{"n_layer": 8, "d_model": 192, "n_head": 4, "n_kv_head": 4, "head_dim": 32, "d_mlp": 512, "vocab_size": 8192, "activation": "swiglu", "norm": "rmsnorm", "norm_place": "pre", "norm_eps": 1e-06, "positions": "rope", "rope_base": 10000.0, "rope_fraction": 1.0, "qk_norm": false, "attn_scale": 0.177, "bias": "none", "tie_embeddings": false, "parallel_block": false, "extras": ["capped logits"], "init": "normal", "init_std_qkv": 0.0466, "init_std_o": 0.057, "init_std_up": 0.0466, "init_std_down": 0.0, "optimizer": "soap_variant", "lr": 0.00434, "beta1": 0.95, "beta2": 0.99, "weight_decay": 0.11, "lr_head": 0.00539, "warmup_steps": 200, "schedule": "wsd", "decay_fraction": 0.675, "decay_shape": "linear", "final_lr_fraction": 0.0, "batch_tokens": [16384, 32768, 65536], "seq_len": 256, "doc_mask": false, "train_tokens": 109700000, "steps": 3511, "dataset": "wikipedia_en"}
Each number is 128 + 32 x the weight over its row's rms, rounded and kept within 0 to 255. Layers, rows and columns count from 0. Numbers have three digits each. The size before them is the row's rms in percent of the matrix's.

# gate: layer 3 MLP gate, 512x192, rms 0.163, rows 9-94, columns 96-143
# up: layer 3 MLP up, 512x192, rms 0.161, rows 9-94, columns 96-143
# down: layer 3 MLP down (transposed), 512x192, rms 0.155, rows 9-93, columns 96-143
gate9 105:105146168124099102105064071159099122136104141087129128097159145180086094102075124125140145145120134116106136176178176145097131071127138104171088
up9 101:173155139093147099117186136082124141123082142170112170081131120140108097139200083158098144129152151113151064161088079151090193132180085175129126
down9 105:088135103081119124100112105153168093119074145152170111155130159167090176098084130154185131114091140173158186162156162119123135055050070089158126
gate10 102:149122098163148140091107140191147163160087152111177188070134107105104160107049105147157144151138120137129105104156113140124103108109091077150087
up10 105:110106125102102145089103072129142100121107127136114130133132086095148081110112109091124125097124060183095101114163230185116124154136160094128072
down10 104:110126101166125095162131065144108114129135141098184099095141103120143122077129130143166122088123168151111169140129080092117136063133144185140154
gate11 100:106161181064160118143098121121148150129146081166181182151106079171193152133168142191095146118117130145172131150080114115103099173136131101102142
up11 095:077111175112080102102142117074106050091151124100090159115154152145111168118153098089163156107135128136115119101100177139170126085154145119103136
down11 098:134137072088095162104120118075150082146074136127131099154134122135189087184089038133174099117148198144125125112108110118166100195143112128197164
gate12 102:157119145132131092112145123129097116209110124118178126174118109167139098104016108089123127175087137158130144188127109105168128047115093117119057
up12 107:062150115069197124124133147101174125124115160144157085160125111178104075115156103128109127105151118106137121076155168077077158154088170134092230
down12 097:103137129121163155078173124148110084163141114157154075147190152126120101138068124091135121151129153157128094123131144136118114132102060051106131
gate13 101:139147172123142124101166154122114139157160167122138153093057087165157149069110112107161120135184105161116116163099050115139130132134088122166115
up13 104:144099148134139113084124165147086127131085132198139071138179149099144072078139085171153127166153148100132137120125144172145083077175107149183157
down13 105:098113130129111187130151195133157132098114108129173095126132115103101128171119131081090144109097110145150164165115118135114127125106149113076170
gate14 104:136115098071116122057108053148108110126116147122141191169120146087083087110108127193083136140114122139110129125060087172130117125148147114114082
up14 104:099110149080129133112032113185155041127096128151077150130167124141150148123115122127124083154136111146056101119128102139203095125165153117125088
down14 103:121111163162174146129109120069108161138160136141129173134103109092115154125151128141137135105145132158162122096121130127145143105127058110110124
gate15 104:185170148112139134097062111149190166145151174151183174104161112049094182133121083117118106146053124048156140112153139115110093091147163168177137
up15 099:188119148128124120048116104127081059143130113074114158111137100127155134126125154186103186120202111125103126122105174190097154153118121112109148
down15 101:118094136100159138102117111125120106113120154143153141126130143159165148078113130069124162185063160190177170110116171108147121147162081093166151
gate16 104:121116121216114118094114120121103125145096125144059154143121110095159076138147145110107095116169134137084061229158170141088107121122123114092105
up16 095:116132142128165092117102142149084084183147129091128117108115145147113126111097128129110129120141102089072082168117169090123130122101103075112117
down16 097:126104135165098196091142139101156090180102095122141150130113118105128076134197085127108153153147104148128125095132148139178158088065138049170113
gate17 100:161139162106153114230144106136134116147158123175171112085185178145183142167113168105176120099086105154128131133107157161115051132105118126172108
up17 095:145135145172091127094135126137086163159091124133107106140098089083139122123081106113115068160167171096128103170132132145097125160158112112113138
down17 095:176063127111143146169119120171153135076121127132094131138183130174126144145173148181102206105126106136142108222141087130123131138113121163159144
gate18 102:168150105115150115104148135133105102106141124096165159154093130191114187154090101140145117118059090137116100132175101047139102124120124114117072
up18 096:126142121134181152137140117108104131100106117145124167097144094131134185129120080112132117082170148154105138129082086066124152193153151153203114
down18 098:143080149120100167124114115120128120157085157090125105133139099087161138124163145140084079128118118134155094104108165083136149135075110153132123
gate19 105:160153117174119128154168125107171104140071086139084165142107096134151039143117116138147126144110110098077169134219099168124185172113145132156115
up19 100:132147089164167129188145097114133167098134100131166148155098129109186088183089091090046090109095099074124148118166131098187090146136130089142078
down19 100:096140180141143144148153154158140141078107107156115176108118080080156153127151110115102124149114113157086163137241182123099132161113175129150167
gate20 098:133117110177153122128073090150115153127135126108183131196124138115125130055060101122142099169085055075142107099109102138125178117133086156177081
up20 098:084136167066085105104123113132106153106162140121134138106128183099142146160116162106146101091050154131119130133125179122119080117085159086152122
down20 102:096124110095129108077154150092070125108175141104159105133086091141150076249141149139079141136109115115123132118142143165070092208142152115104140
gate21 095:076082131138139117106127168180135163145155114129156122080095165187122214195164095126118107096121109130140133150114102119112106155124173130119145
up21 100:089113187144129130154085054133163185131198125086111132119109111165117096095127124145106138196093132147178106093117040107112112148083194092081114
down21 099:134103096133143141102180108104169141089151091139139077090122153116121131190231110105111126095125090116055093120130129097155199146172159115153115
gate22 103:121051107150111188180108086108069162175105114105120129126112129191180154123136096123139147122097085186099195145130154112127129109103158131117105
up22 103:155097115137134170165109126142091123096145089136162125085139132061165131108147114116144155166109066195128095105120143131113079107214093134145102
down22 101:156134040122122131115137103137153098145132127106171141104103098121188136099110159159140151092167110141120176099181104093160132073070113100096124
gate23 106:177180112116138120129105126140097180151115154169127128144158083127086107165086080053136151109119171136144133108130128121141157143134142147179090
up23 104:133168133112142164119149144126148134069195143126083124017133121124134145114106151141112116166111098099173143106118075098126125147144148128142104
down23 103:099117108173165129089158115088140158101151118141127137162131140115134106096138127187151160101125161133192081104151104099159088149132167134063138
gate24 098:096096133138069118114115131158084164091051136110158211108079175104113121104112165113077132165145080115153103163101156132226127095072171116117155
up24 092:120112150147123130134140127133130136068131089110166123062089145104150097109149175117068113089113119086072131166182105104098118101134114110140116
down24 093:158153123131149103190139063046112143135118122162115176103103120108119107166124070128143076140189139136157123135152091085123124085123128138061161
gate25 088:180110163173122103112111125102099090158139170122119112128087173090182135147093106120134102177106151093117079102102102113124126112148102149092110
up25 089:179113126142101124084125107170095068134155056143159113107169113131084124122102133117132161115128145120110126136137173136142100078189125125104110
down25 092:100135129132094171090149154121153221094099142139105101141156086162116132106163135158078153132176123135093130124124095161123171180102156160133135
gate26 108:113128136111121171152108090059135118158104141148102117147137061101106196110158084098117160125125141124138151104137138058122096130126131168112153
up26 106:072101073074097092132136128062092130079099137110071057123089169093153087122099169111099130151105115141055107122138126140183178091146105118182157
down26 108:111077150129102119131151163130118188114137149132153088201176123135109134106147126055147138086089179175091104101093088124112094119096091134132132
gate27 099:133169120100149125113135169097161146110131126115124079122196137149131120145128146155109120147160177155115167209121125170194146130135031171116099
up27 096:171147104110183108100167146131123158102154129160168122138156107111137178079092129149134104128169154121073166119113144153099097192088128138162066
down27 101:161141112156144159135095086080089076119152122100151130120127124118123164180147103159152172155093157106127102200095132139071147170171070132161162
gate28 096:119117162128093137130150141156118188110126144132106104088103124112138149126124139105101082113060112140142125118122125103116151082087151145113177
up28 093:139159109115138117135137086134159136120112163127172147114210126139203134168186123076068156123115159171110132164168130139160115174093127172074120
down28 094:082172103144063155102148105126175075079119083099116109088133140083160086128152092140127149140160161127145157022159147131091157160095116098141111
gate29 109:121150098161153128155120105149094131175159113165142095134118096170091151129143114101148147138102159097121130121133174104163174131135166071188115
up29 102:150161101209106131138145149135173112098173133215159116114155148163148084150121124078078124125129153111110172149160141102118106140101153066162129
down29 109:130129161147105122096112157117130137099097159073126115133133132167092152136129155116143070121122115175134142186121114237114083168122123122120116
gate30 111:052127158079145139054148149066118109123114057123109089168093124152132141161152095154106090125156202104135167158124197117171174117143108109150083
up30 101:092134134114131074080154191167052121165048144129093078138112147138110141125146149138097116145137106152149101105052095122117108043104070076111117
down30 107:156099115177130159167088101168098104133132099149114182154164153135146128116103120105064119119137077109161187116098055132135171177149143142120148
gate31 087:155097120070109115058145168087161088166126128096058165133134159135180077096146146103137133168073084082157179116150116121139064120075155142059138
up31 092:105119083160149081081106062106153124115145135087149131096152173139081139123073093146121107024133198162092152155152127160119131116120121111151183
down31 094:109109135132131124097137083093114081161162138134195111134129109117100112103165121120111099194082114052128102155160123170140091059122159093070202
gate32 092:117098160112136135113138137175118162114087160044095169111164074108119148091137104132107115101130145214069065139112073108106163094099143112103160
up32 095:208131150099155164132106126125116138133142040194082155107079160176150186174132136104127114138192164114125148105129137131139048162081172145116119
down32 092:110151087182130139073127100143115140086110142162130143124166132194128157156099149099150126162135193129111041160106106155097117151156091167104196
gate33 099:117115135051120107160115091143149160100142123100145101121149137064129125154177102151106085149077134135151133146176153111079122121087107132131127
up33 091:134133062154132135105124132116120179125136161160166120049135131141109144105112098182110124110193159110121149144091084128120088164208065101093077
down33 090:184207112130139175114112176115092180121157100124137152087164121131167106153070192058122137147152130130060135110089137143160158102089170135060136
gate34 105:128089115156157159075102129135141172161181106152118155180100098134139126172153127080128107192124198140118071119152108089148134089134126197163151
up34 102:188062093097093179142151127116130081114116137151120122129134113152153103070119142128102116140165103102124128129067145102130087126122115165121132
down34 103:114131115092125085143124124180128127160175073136066154123143115110166143128100132145156140144093106144184119194147176096194097126139161113107135
gate35 104:107112162152157124220119141141169154165115107155084125175144114114146138118089134123073132096120137189158199141094132209156101107132110132139114
up35 103:081077138115140107129100165136109164117102079107153171138101136152095068121112112078130119127091085104146165150163132112148161157081176175110067
down35 104:085162133120124127147153172105109131148108129109111098136147112110183180116042139138087087087106080153103171155116161119209117074159131078112114
gate36 102:109147167196064125127120108112180162147078124119131115134130159162169130071124097102186170120163141168113190137042121164129137149134149156118136
up36 098:117088134156124201147131134162162137118203153115065156100138091175130218099156160177108081132122069124141146099143139104095143148115118100169143
down36 098:127095178109139149146131112113105061119128116122053131059116092081148131138132157126148160124189091110141129169107110108101159170131127181100109
gate37 099:140155163125100155107125136113123154137131148097150091132121117088145144143083142193127089140070131117178143142148053077131158169177139121154149
up37 094:127176148107131121133132196100121134122145105125123144086066178073096138168135186098114137152125201181174148131149083117132136133119149158137123
down37 096:088103106104141159161124084161142202153139197149066118150186133128145056091068105129094107108114121120139165108145114121130100125120159143110074
gate38 106:076157177065098112116149114097164088126120109148125128100088111145132117153093131123109136107156149115083148119103111133142157130152110104189125
up38 097:199198087107112116110133123103109089087155090115146109138127075064079158155144159134161105146115145143125132092146143123165163152104114167108125
down38 096:098146125114109146098144169154156156159104058159132140083090097086099119113182126087195171146111143172146139058151173135147188130134111175171106
gate39 101:105121122115141135148136144089085099197079153095133137094135139144104085143177124147179158135148124109165106161081155166161236143104093136128081
up39 104:146149135132133132122115139112122165233161137152158134107124104148120091116094112175119119104157126164171134167093220186073162117130124104115107
down39 098:155112135125087177099143181169127152129073128110124174140137147070139121121107116127091077140090160152180175041088060098208151127122109148135082
gate40 097:145078179113112167208124127149132160094118116089106116145132134096113105159192169149138159167133100061090153178091172152096148182092157166153161
up40 101:116103132053095057050142129096123139106115107167179168137140108140153120150113179163084223105151145105141160132118156143112133064124098102166154
down40 098:154122197089061121140126129123099103138125185155121141157123113116147106207142144162109146134143140078153122150133119145098112131156129162201141
gate41 097:167173142081129143154092135129127103196049132101128155134123075122151100087125138142094121137100149169170142137084090152151137131130181158170153
up41 105:169110139061137119150047154105150109147100115138174134149170139099102080119129118113157152075130160100108133182049129096134077107151126135117154
down41 102:155135128124147132124158114126122141123075101147113185176159135113153126144104132114154140151152165145124103147140134135143157124151188128160097
gate42 107:121136101122161086116127142130088129116142163133154144131134046172131109126095130144092206142081182147130155176078106109164162148114120159102152
up42 107:200153119152120127060107128103175164129126158173101146132139184114107048146104155096142134101122182189073143119090079143065123107182123102088102
down42 107:112081117130229137112161110119127132119119095127118131139196138145154094126114197138115145091127202149119125056113085153120156089108092107160145
gate43 111:134167173143142105127124134090118231158110096107128100094135114160129101165121183145153108118169069122115129224093124144154103167148218106155164
up43 110:165172097131074148093119104150126068173197120138101117129095154217163145140144120108123143121114152154092168096127094117139115101164137158074125
down43 104:138142131129110117113160094104117169097107118073136092109100116138094135184154119144107105143129156109111106084098109085141104169129139121182117
gate44 095:127170157149144122126063127139204124123144114099105131165118146122139102083123118155133135074096201069130181100123177157137109107140122192118126
up44 101:104122157088126119126087149150103103158185092181090128159102073124180087119162148154089154154158122088156125117101162112190100128105053100146086
down44 100:119038159201076121106175162103094140092087080117111127125132168127140177134127159156139156107142133190062094153114124163100125138135127141129148
gate45 104:183130130146145111131166187105133150088076177112101177097142128146175135105140012106123098131077109139156097153177105156103178144120160108069144
up45 092:123155159116106144148061166072152150054124157158124088147107162127145137138158105170188121154151130126073149146140143131151151071061115125131093
down45 104:149165133130201108107054141115150148177141144168168086111203116122133125121101102138150093134134126148091076115078143173113150091133206096098151
gate46 094:119137200148108113093112151149118149152169092137213086136100121115127133089125152093117185114107087134099110101166136102180193171104141105149099
up46 100:129092100132111116079114048114118111169079163122123095078176122140127109130117109172057074138095132133162165129071125174106155178104145123129150
down46 103:088132136103141131089135115128125071160171159125125155127125091128105110147107079138108108132114115162125096255152111136111075164128155113158137
gate47 102:116151137135138111111150166092131158093164141094103093105142137088182143112148089119108100160164098119158162149129106158091111183106126137149090
up47 106:213134115187091110119138169112094111140110125093122121101113150087103085134191176160149138130135148127082180151143191159171117092086185173110168
down47 097:180148123132143116116105127103159089134134084116107120165171118151120077158121114110125115106062134073075127109105142136155098120132129108129106
gate48 094:153074146106104091143137123123076210142124081145154134110145141109139073156100154137143148126098144104097091103186112149205148103108063146178110
up48 091:090219154171190125115119110185137183102137150126114117200123135137137132179097075155099106150125082105186075103127140084160125129135168079110116
down48 090:127113158108131111136105154124141102148123141090152159062146137118115095138175207143154113177097165091112133164137135151127170079154126111120151
gate49 112:113002134105125168121106218099097153141154073122132115175148152119158116155120136105091141117099110105154151114073092072177198109178172154173144
up49 100:117090050076103197187155170179070079188144133136122149145130117149126144128094121179117098118146106134125157120100133146110140135147127164129123
down49 106:116129114125094095185151181137128146103147106136140159124177110163104206097075172138137154137169119134114102163120136088120173132185110147119161
gate50 102:110068104086076156115154115183101151121160134059134119044085154072084092132155126134076079113128116177138113144110090122145164118162134149094109
up50 100:127119112121092111090121141123106164142098091113112118146060155141098152116131108182135150140151103184154086120140126103143153148084159098124059
down50 098:154149089161155159078102173141117054148117065132132103102093099143146099110130111128113161128114091162100100134066165099093167088084139184149179
gate51 090:093084131088179160149143116145158122129147147101108155163093135147108165201170128140209112127156096080128128108135130168151135181117085142134113
up51 093:182085086102123236152179146156116133138172141118151140170130201153157125189140122100154128150179111075090142112098126121148079160165117180139066
down51 098:059134108148129100125077137143089095136140082136133124170137125073146088175092156126101116124165089127097097016143144173114111113178144138143109
gate52 103:148120142142182128122142217150078176151113056159107140081198126143123142128113146129140179129132124133135178141043195093133079133090078161148144
up52 102:146112061072137166059162083104071162113176172127197051087144081073068174130105107198123110175140134120156154071148114105118183108165106134177082
down52 104:121134064126123132139151133124153126129114124092126144106125097067130096108043091062119121073084106205145051137159182065200123132114094159154118
gate53 094:141121123172092138116158189141141173138091127130139110086097136147080105165162088150096135163151145192114152145110137100143084151148187123108151
up53 096:024101159068114110149107089159124125141103130151085138154201095182110147140165113112058084104152126171098110159101104170130167121148163031145128
down53 094:109133064171082151159116196160086150092114059149136073117053079153169164079123124123174131141063111088163176020064111161114123120120132151084119
gate54 105:099165109087149040107117148105094161130117162098220131140136078164095134074105119163079138096116078157138097142180152091127151115153123095195161
up54 096:180116096074172121160096140081172133126158146165144088167137070145057088115129088164131124141152090123158153150132162098153176136129142143157144
down54 099:135197120122142073145121196135136147137112122100161111123102071121087138100141119230137148137167158130128150075181117128143108207089120154117138
gate55 097:125053134139095166183189110140098141140136163171177221083116186114113072112163137175071105144112116132144086117106096177161147092123128119116159
up55 093:115141135069112176153114075095143126122129167086076127105153130110189142140157067176147134116114161055121101193108115122098171141094096105156174
down55 094:179134145109102091089159172135157131123035138171118194066084133146165165170142116151170070124104085127195099131103111143130129152112159169131114
gate56 097:124111141064145123113125181148108196112095121143157085138092100112139045088099174129082104081133128131161127114190152129064132151129090123165124
up56 094:188106115152135167045161131170126113144077141132129112094077186109087067114111122104085128122137090135081148124127116103096176184166103092147101
down56 096:094124176154134093109097117112116086137107086121171138132112082097136148092097130102088133198124103108112063039166103163100139157134154147160138
gate57 105:078163174191038100134139182110150172153106137112188149190139124129159116093094151119157152146160129114145132147160126101139140186083102141177129
up57 103:148115117168144071121176163120123152174178115150150146152218141138097087133036166147135125096119133073142167091102124079113118115148154076147146
down57 102:149120119077106147155167110132161185157103139128087138095090145134118108103131223112099071155135152086153097059143158190166150090087100124070079
gate58 095:117119135149146113149087184126143212120127168116204147183163072133136167132119146157124160178108162150195117161095133116174160149113116158126105
up58 099:150136113108098156065141090073115176126178048170161099164086164132210142110141145097129158108134148128160128158099108165091050173078171147061071
down58 095:082129173112105169102081205102113207135115117143121159196127111130111143076123145108130139153168094087154146102141156186162158125170103138094103
gate59 106:166120141127121130121158072152141153091136146047133119173208139105157114150113185074153163105149115130088147124172117146119113133150135131106089
up59 098:160080111084140149187109141136116109113154139102115061155161125117144092149118112105145139070177130152120087111118103122194116136123078105133154
down59 096:107171200184140121159135140114143110147120116144107089178143130067112136140126111132087084113121083171131081106129118155134138144111167116121106
gate60 105:123181149119176130147115134114183154125161166164162150164123104153096102160058122112090150073165162073079129171171149025123099147137117124181106
up60 108:134165061111147089125096127156103073097154139132156106107072113091087165054131086130165116155125107097116138126155084125040088154083164093142138
down60 104:123137115121108067086124084121162107121159135159164142133096126095146152089097126093124114121163129231204140120134121101081131150107167150103109
gate61 090:133063083095105123102098146125090113103138109121054134124207168144156098108076107121084103162106061098168123189148016090132099060172082148133140
up61 080:124169080136096135108142142118113096112154032129132172104203139122151152132091084150133116142144080162162114121182099083156122085149161148091159
down61 093:172153145156133107107181158171161097137053089114144133138126100084158143152150129168199155106139093148074150148095178091115144149121147161135116
gate62 104:136155137118123139006080211118102128097117081099157108184171174119220103135167129076121149138169102145184102169073156159193139146142132173153163
up62 096:125128097068187070147167111114111136103174108056159143156108179104114132202140121131098101114225179159143085127148225160139139121138140137186066
down62 097:166082124109131180176117163154170149143042119146101134095164099140187152132177117122119054120120096109121119198113120120089151137132106133169185
gate63 101:150115116124137128077175101151169155142058111116130038154116149175096118110081107158129144147139110154112099166174145103095206129095100115137111
up63 103:123139148090206168155137138111143065089114139114179163114103177105170072161138142113117060141143123147122101075112109153094146106132143118111166
down63 096:159132095143100125141127121154154159165120038102141137140092153119181098168136189143144183163123181091157069153105129130128116146189181129137107
gate64 093:096140144135153125165116109154118119089164110089099141132129158133115148072106045119136118116130149123125124117097175088109154137130138140146074
up64 094:052168039127128134153134141115107140154127077144154097075112074143119109143183074193118103144185116054114132138084137084121150124152123120196160
down64 096:107115137148129114098122123161171080071123135125102097120119167092128146163132176074171113096116109137124101139123132146102169129127171124132115
gate65 093:125174113124141094099157095187113132108120121098152126104141081117081109007131061120097149124144139116140123159174126113123151140124156077143126
up65 095:104134176163116128129087140115096121088141125111145120111137137205110109182124137095147095146167135106173151098136109138153163145067122150115133
down65 097:067149161084099107174133121172174078110116126117076158140148119150102128132106126112095100133162159102085147104147144100082148198190156090146160
gate66 092:067159176087126122135154170136059119153094140114131166186151152106138089121151122162188176142121147127100111120094144171086112134189100162169159
up66 093:143142150110122122095092108128113065144104108138073144122134057181154131118123124146189113113069150105085151176114095105151155111214114160147106
down66 095:121125118148160118081088115080093133100163070132096146138144075094148121201145102117113140136116165116182112030100121109137157139183109143078122
gate67 093:107159106147126121160109088127162150102214110087133170102119139124154091125094169183132073089069074173032084112106107100125150092102079149105123
up67 098:117107163068134133079130141091144115107097135123133090119210127134121177119130115143073103143150139117187094120128095178126075139130075096170113
down67 100:113091123170143140139178091119140142112192102171141133063117177149109104125163110074087101131135118091111059099180066154101122147068096118116128
gate68 108:112101132143127125071075083107148165161148130136118145090167082119090124131158067157135127146138175138115085152084111190184113136145097108149117
up68 106:099157186132130152176152126085153113195122143127076185090120151183171074135117053187139126190126171109153190152217134064118153203175115127074088
down68 104:128138166142136140152168088113135115138150104136153157170166118139123147087149135128146091180090085107120160160166142123153103170172085124120140
gate69 102:118140172151120139109140147121153117092167196118116125114142162075090154126152085106148124144096138119147143040113160198112121183107143152071077
up69 092:116161182159094133113146084067161112121137141131131151166143110121138167065132128101137165149136121151074167108109141073153161144077133143131170
down69 095:133157124115129117177110089218124150188055127135125152090200140138138109114122076174141095129153140109116066096117107108097145062135106113165074
gate70 106:122057075108122134132158099091168107099112142160092152172116151137123112122139107131147113122149216154168121121128160146128132169118132140160139
up70 097:101141122116103136113090199076117154178138083088139086094160153171100116150134132145127153129150081151097159128129070154128177104112115066118123
down70 094:129142055086125108169119110115172094055154101132103106158045175180145137156191079147120084096135161120154102144098152083118134118119174125137120
gate71 099:200129141091165150095124127151150152162099130120136143175116140151084157100190105184098132180123101140080050146114102091103170090127122098165161
up71 098:072160127147132098209114161127113115093188108116066088081122134120080140177100109147084110133117069142126125141148155074095152129150108091163129
down71 100:157165173044165126126110153144095177132173120102169162136102129116095159059164132151146095157180101198143092116070088153138157169146119075118094
gate72 097:092093153168212206109133138112074167164109139110100101114102129148119144145133159122091096180113130170101115153107153088143059114156104140069111
up72 099:183181104163121126152087170127114117093124166119156163167128125157159080136112045128144117088137145104123147192128127189124216140160119112144114
down72 093:124109096095128147158131134106179126147189129116119103104068105090171148072112119188128120114123106124174142091072164145122138162188175150194129
gate73 097:103153136114109133053184137096146139109128110151195091157134064084074100090102080079094146143139169105136141125116129099126136138117167127197124
up73 094:090135096118092052040152143114108119044105123198155064160135083111109131108099136081212094150175159074070176140135065119141120120106147128154115
down73 094:135140097131076136092159155118123055126114103176137091115149069129085121141153117154173151113185132129117075111107119073151106166178167117161104
gate74 097:183086157092085119178135176165084114134137121124134152155140112143154141135120148201109175121108154164180157078130083114140172129189098062139133
up74 091:107098079126135110092096065138164105099117172084097070109174133183080109134155155086176099066081177088107131114140137109114192099091150108139102
down74 093:113153124150114170139116138109169172186076151113154122139133150141083100194100114147125163103135122131130178097108109159117185146154152056135137
gate75 086:104066114115086108165190119072163134115143175126131140096208151168166111098147195110180111138105151164115118075098149142127094115153158060151104
up75 083:133136150112092084168173094124158148103138122097161074142136136138133099145118136106116148100097126098194160084141129078130110171126168141124150
down75 088:172107133123121149127082142125112162184117144120116122146133097115105183131073130107147117130127157145108154062119184144155164087123162083093085
gate76 102:171144168131159124126141112123096153100149113093174120121077086159067104130127097081122117105119127103056104183091071122136097119144165089180122
up76 105:147136162117199139135112131167135100147087155089150135111193160111169090100119152131105160119070126124182115126175130126120114096170137116156127
down76 102:110108156161142130141126081132158185099139103141133155115119161137080145102144123105047156123092116142073154164106075152051090183160061130128123
gate77 111:091116149070108092150041089155181126173119131114143169116118099067139127100101101100140139148106064183210095124098124109133114148128170167106132
up77 111:137133110159085176126105128132160175144114116149189103113184137168096156089165160171114147117109148196149144170164149062091151099137062150101132
down77 118:117183034104106121124104165190103115065085130111121142112178133060115123174149177137068109130144152110135066103123154124090128131108094142125143
gate78 093:106161164118144128078137157165214165144118133137101126094192132117131093137139129117087136040128151106139084095131138160124131123123090117165100
up78 100:140101121142089116138140083148156116143180125167128178114159114123146118167180116162160162131131125156117173084122125149158151100106080145077137
down78 100:164177103116151095125076128155098085121107104136163122167107143132157114088168180145084083146099061142153127138174131133157136127156141120101171
gate79 104:144107134149126097159106170149159116071134117108116162098178139109110101135117141152147162168153059179154139187145148137177154134140110144122086
up79 096:114158112071164093114179068083131124118111129170070167137074135114137122109130071152160097094152129165100120130040139189036062130143158102110059
down79 097:076183119152097097123117209129125078136063165135136098130115125105136138168170109151111206074167118144086127015131084173123160088113176187131129
gate80 101:156179136163155124121129088132174141185108134093141105095111119161081129092128108127135124187171102081162166119102083138161139117108143119190137
up80 093:101166062098151112149134050123220198189093153103177147152099103077101152111175138123138167117115136126100175117122097106077165149122093105141128
down80 094:154142116154090167144108097113135202133076126118118116068074126159082133200117118165082137169130122070168147157133075160120140125171172121131111
gate81 098:111125122111132128154119129162117156175106109123080185121154099124071107115087135132144136136094108181066118107109194134136153112115099146168067
up81 095:180182165154136141097120149115097173130117149161122076158128150147150138115100097063141121128140130112089048125101134077159123105158102124135105
down81 097:126080214149109170097140155153146095140149158162104131089124158107171149107109102044072081112096142179084110181137148113095126141089129123120138
gate82 098:115093176128142103124132143127159142139142081131143151144167151068139129218118123078130176131121078153089123157112167098172145067070210094106101
up82 105:146113123194123131053087180125107079178132099172179161193101143086147163155124144140135163149130088119142127139145203180147121123131139169120125
down82 101:144100166150209123124132176121100186129152118173138135181142097093123068128068131098124179166114123107099153121134155158129117129111169076108128
gate83 101:144039174107201139181157179074147109104113089119050075172118115124096108129149102150123100136053095109157128101123073117145190197133127122145137
up83 099:199139118140129144131130097148177087137120123161088105155174161138099137147108109122123143096180108191165109112138180122133088187128110098126195
down83 099:113070106194155193145126120110100103142147083150182141049138144077142069093125121100053092129126157185153085142095089178129135155171148144169154
gate84 094:125112191117166151185167163115123089168200108110165112153146141093129144107106072100103133103126158123099147154130148195116206107062130126131095
up84 096:152139131084099194063121144092181143150080138162120098167172144126109106149138186117117106121175137161164164083141184146069166098135127114102118
down84 100:115088127119135128100118100181172132174127150153108127098090109182099120177105213134137091127128119098126099157106179132189112131102107085109141
gate85 102:148112107145154150109113156105101195137148140181122112142153129105145088125086112112001134180061133109090126147145139139116143084138139153035118
up85 115:153127118113145126083150179150145132132087142150096115183127178170088156126173073089198118088170100147178099079140126093142145137149137092120205
down85 103:150113182174082128156120135144128099130117093106112135062031153171138155116147089157196095112186066134154114161125153109088148134130118153134193
gate86 101:114110106073142172090078175116090134170083089120126128139129126145140215119103109176113163187097110155126136219160159123087200123100139096094117
up86 107:111076137122189140186148108124112090120182172155142098148109110118132137151134114156088094048115145146082099134150116146140153169105037106131140
down86 106:121179079098155109169137110139152140097137172144167136123110102081148166082155105142054155132044098131092095084157114115195080125191100141146151
gate87 103:097065110101116162091160130122159116145135126121110135115126098086128113084213176098119085128117141136116092149088143097107123148066097146115192
up87 107:184156092135139150121085109126138097097101118107117120114098140100175108172110148109091086168162138221106108154127168109126059092085139109112168
down87 106:133161139087180095130079108143081151073105113088081130152087081144179144082081115129120057126149165093140193131111135111139100105124138095125118
gate88 090:138095123047093114093142092155233124158135083156140116089141096130150114141118164132199143152141140138157124131103143133123119116090111154190165
up88 092:121136077131099138152084121172140115126128144141090115049131105094152133120123124173112150153131142123123067129128121116117139111127143118163104
down88 090:105119189115169148129133163131166131120171105103126144111144169186079178178153163153132217142184112126169130112147112190172137152121128141111113
gate89 093:109096117154122126141088115139107156131122120113151058145135089108166172152148095103151110125113156098146147131115113116088144109166085091112121
up89 099:124141112163095172163132155088191099103116141193147129161138127156103130138062157124111135145141144121097122117148113057126114135149128115130134
down89 101:076102171167043139132096134112170142109143118192135148129123190146163085112178145115115140178106077079119128141089125107101131165129108182112130
gate90 092:080120136096144112145205139086171154101121140120150130116090117078159123075069133139097172159100106203097075168145112114147170133100112138112164
up90 096:119161102139149083169162111165131190143195127122150120094124129169120116147122125203133165144229136161188040168102160086114141081130136135114130
down90 095:139137084098152121146151124134165105068111117139151180162091154174080074139139152153139141087209181160166127161152117100111174115109117159132137
gate91 103:124126172130176098121125173141166105138115086155154137179126145104153085143112054141122163137111136207199184135087134155112149113135098136148132
up91 099:098180143153176100145147112116171122139130121129149134143115064140131066143086109087136175088141079151152121156132134108179139111089130157132082
down91 099:142164101172063156090076095175152130102152133099157107050141138103172091131054029122121180152164113107162148119112145168158053084118121092084136
gate92 101:126089123087112070106078087138098173126178115105108107148083097149158072108149102093112101064088129150123159183105079154122141141175088122134157
up92 099:101113170093098082087176117157109120134121128135132135149134102118179154105159081160115157133194169145096095155093120106119168124124133081112141
down92 098:131134109128083119116119161187153140103065091120107122138105127119151126144134160169118127055060079173142127143098164107136125111081119141157125
gate93 097:101104047118141175103138111139150164122124146145137191077143133121111099161102170101102115098129176114136124110142129160134137149143131129114175
up93 094:182127160149122127136139153106139127188144138144138144124081112085124121161105091133103102154097136140142140131125168133117104119225138097140129
down93 103:108102138053139158090136111146153120112172064143162117139063099112113151154128139154075045151172200146127101131158132167140094102135107095111149
gate94 101:103105119083154226160111135148118140165162081161086136167130065153127119100082139146146107128155174095111088188121117129117116135111093088168083
up94 096:124068121162163104089097139116142128141133076147189189136077113149128154157150122139112182128072126172186053172105118154147115116143173093087078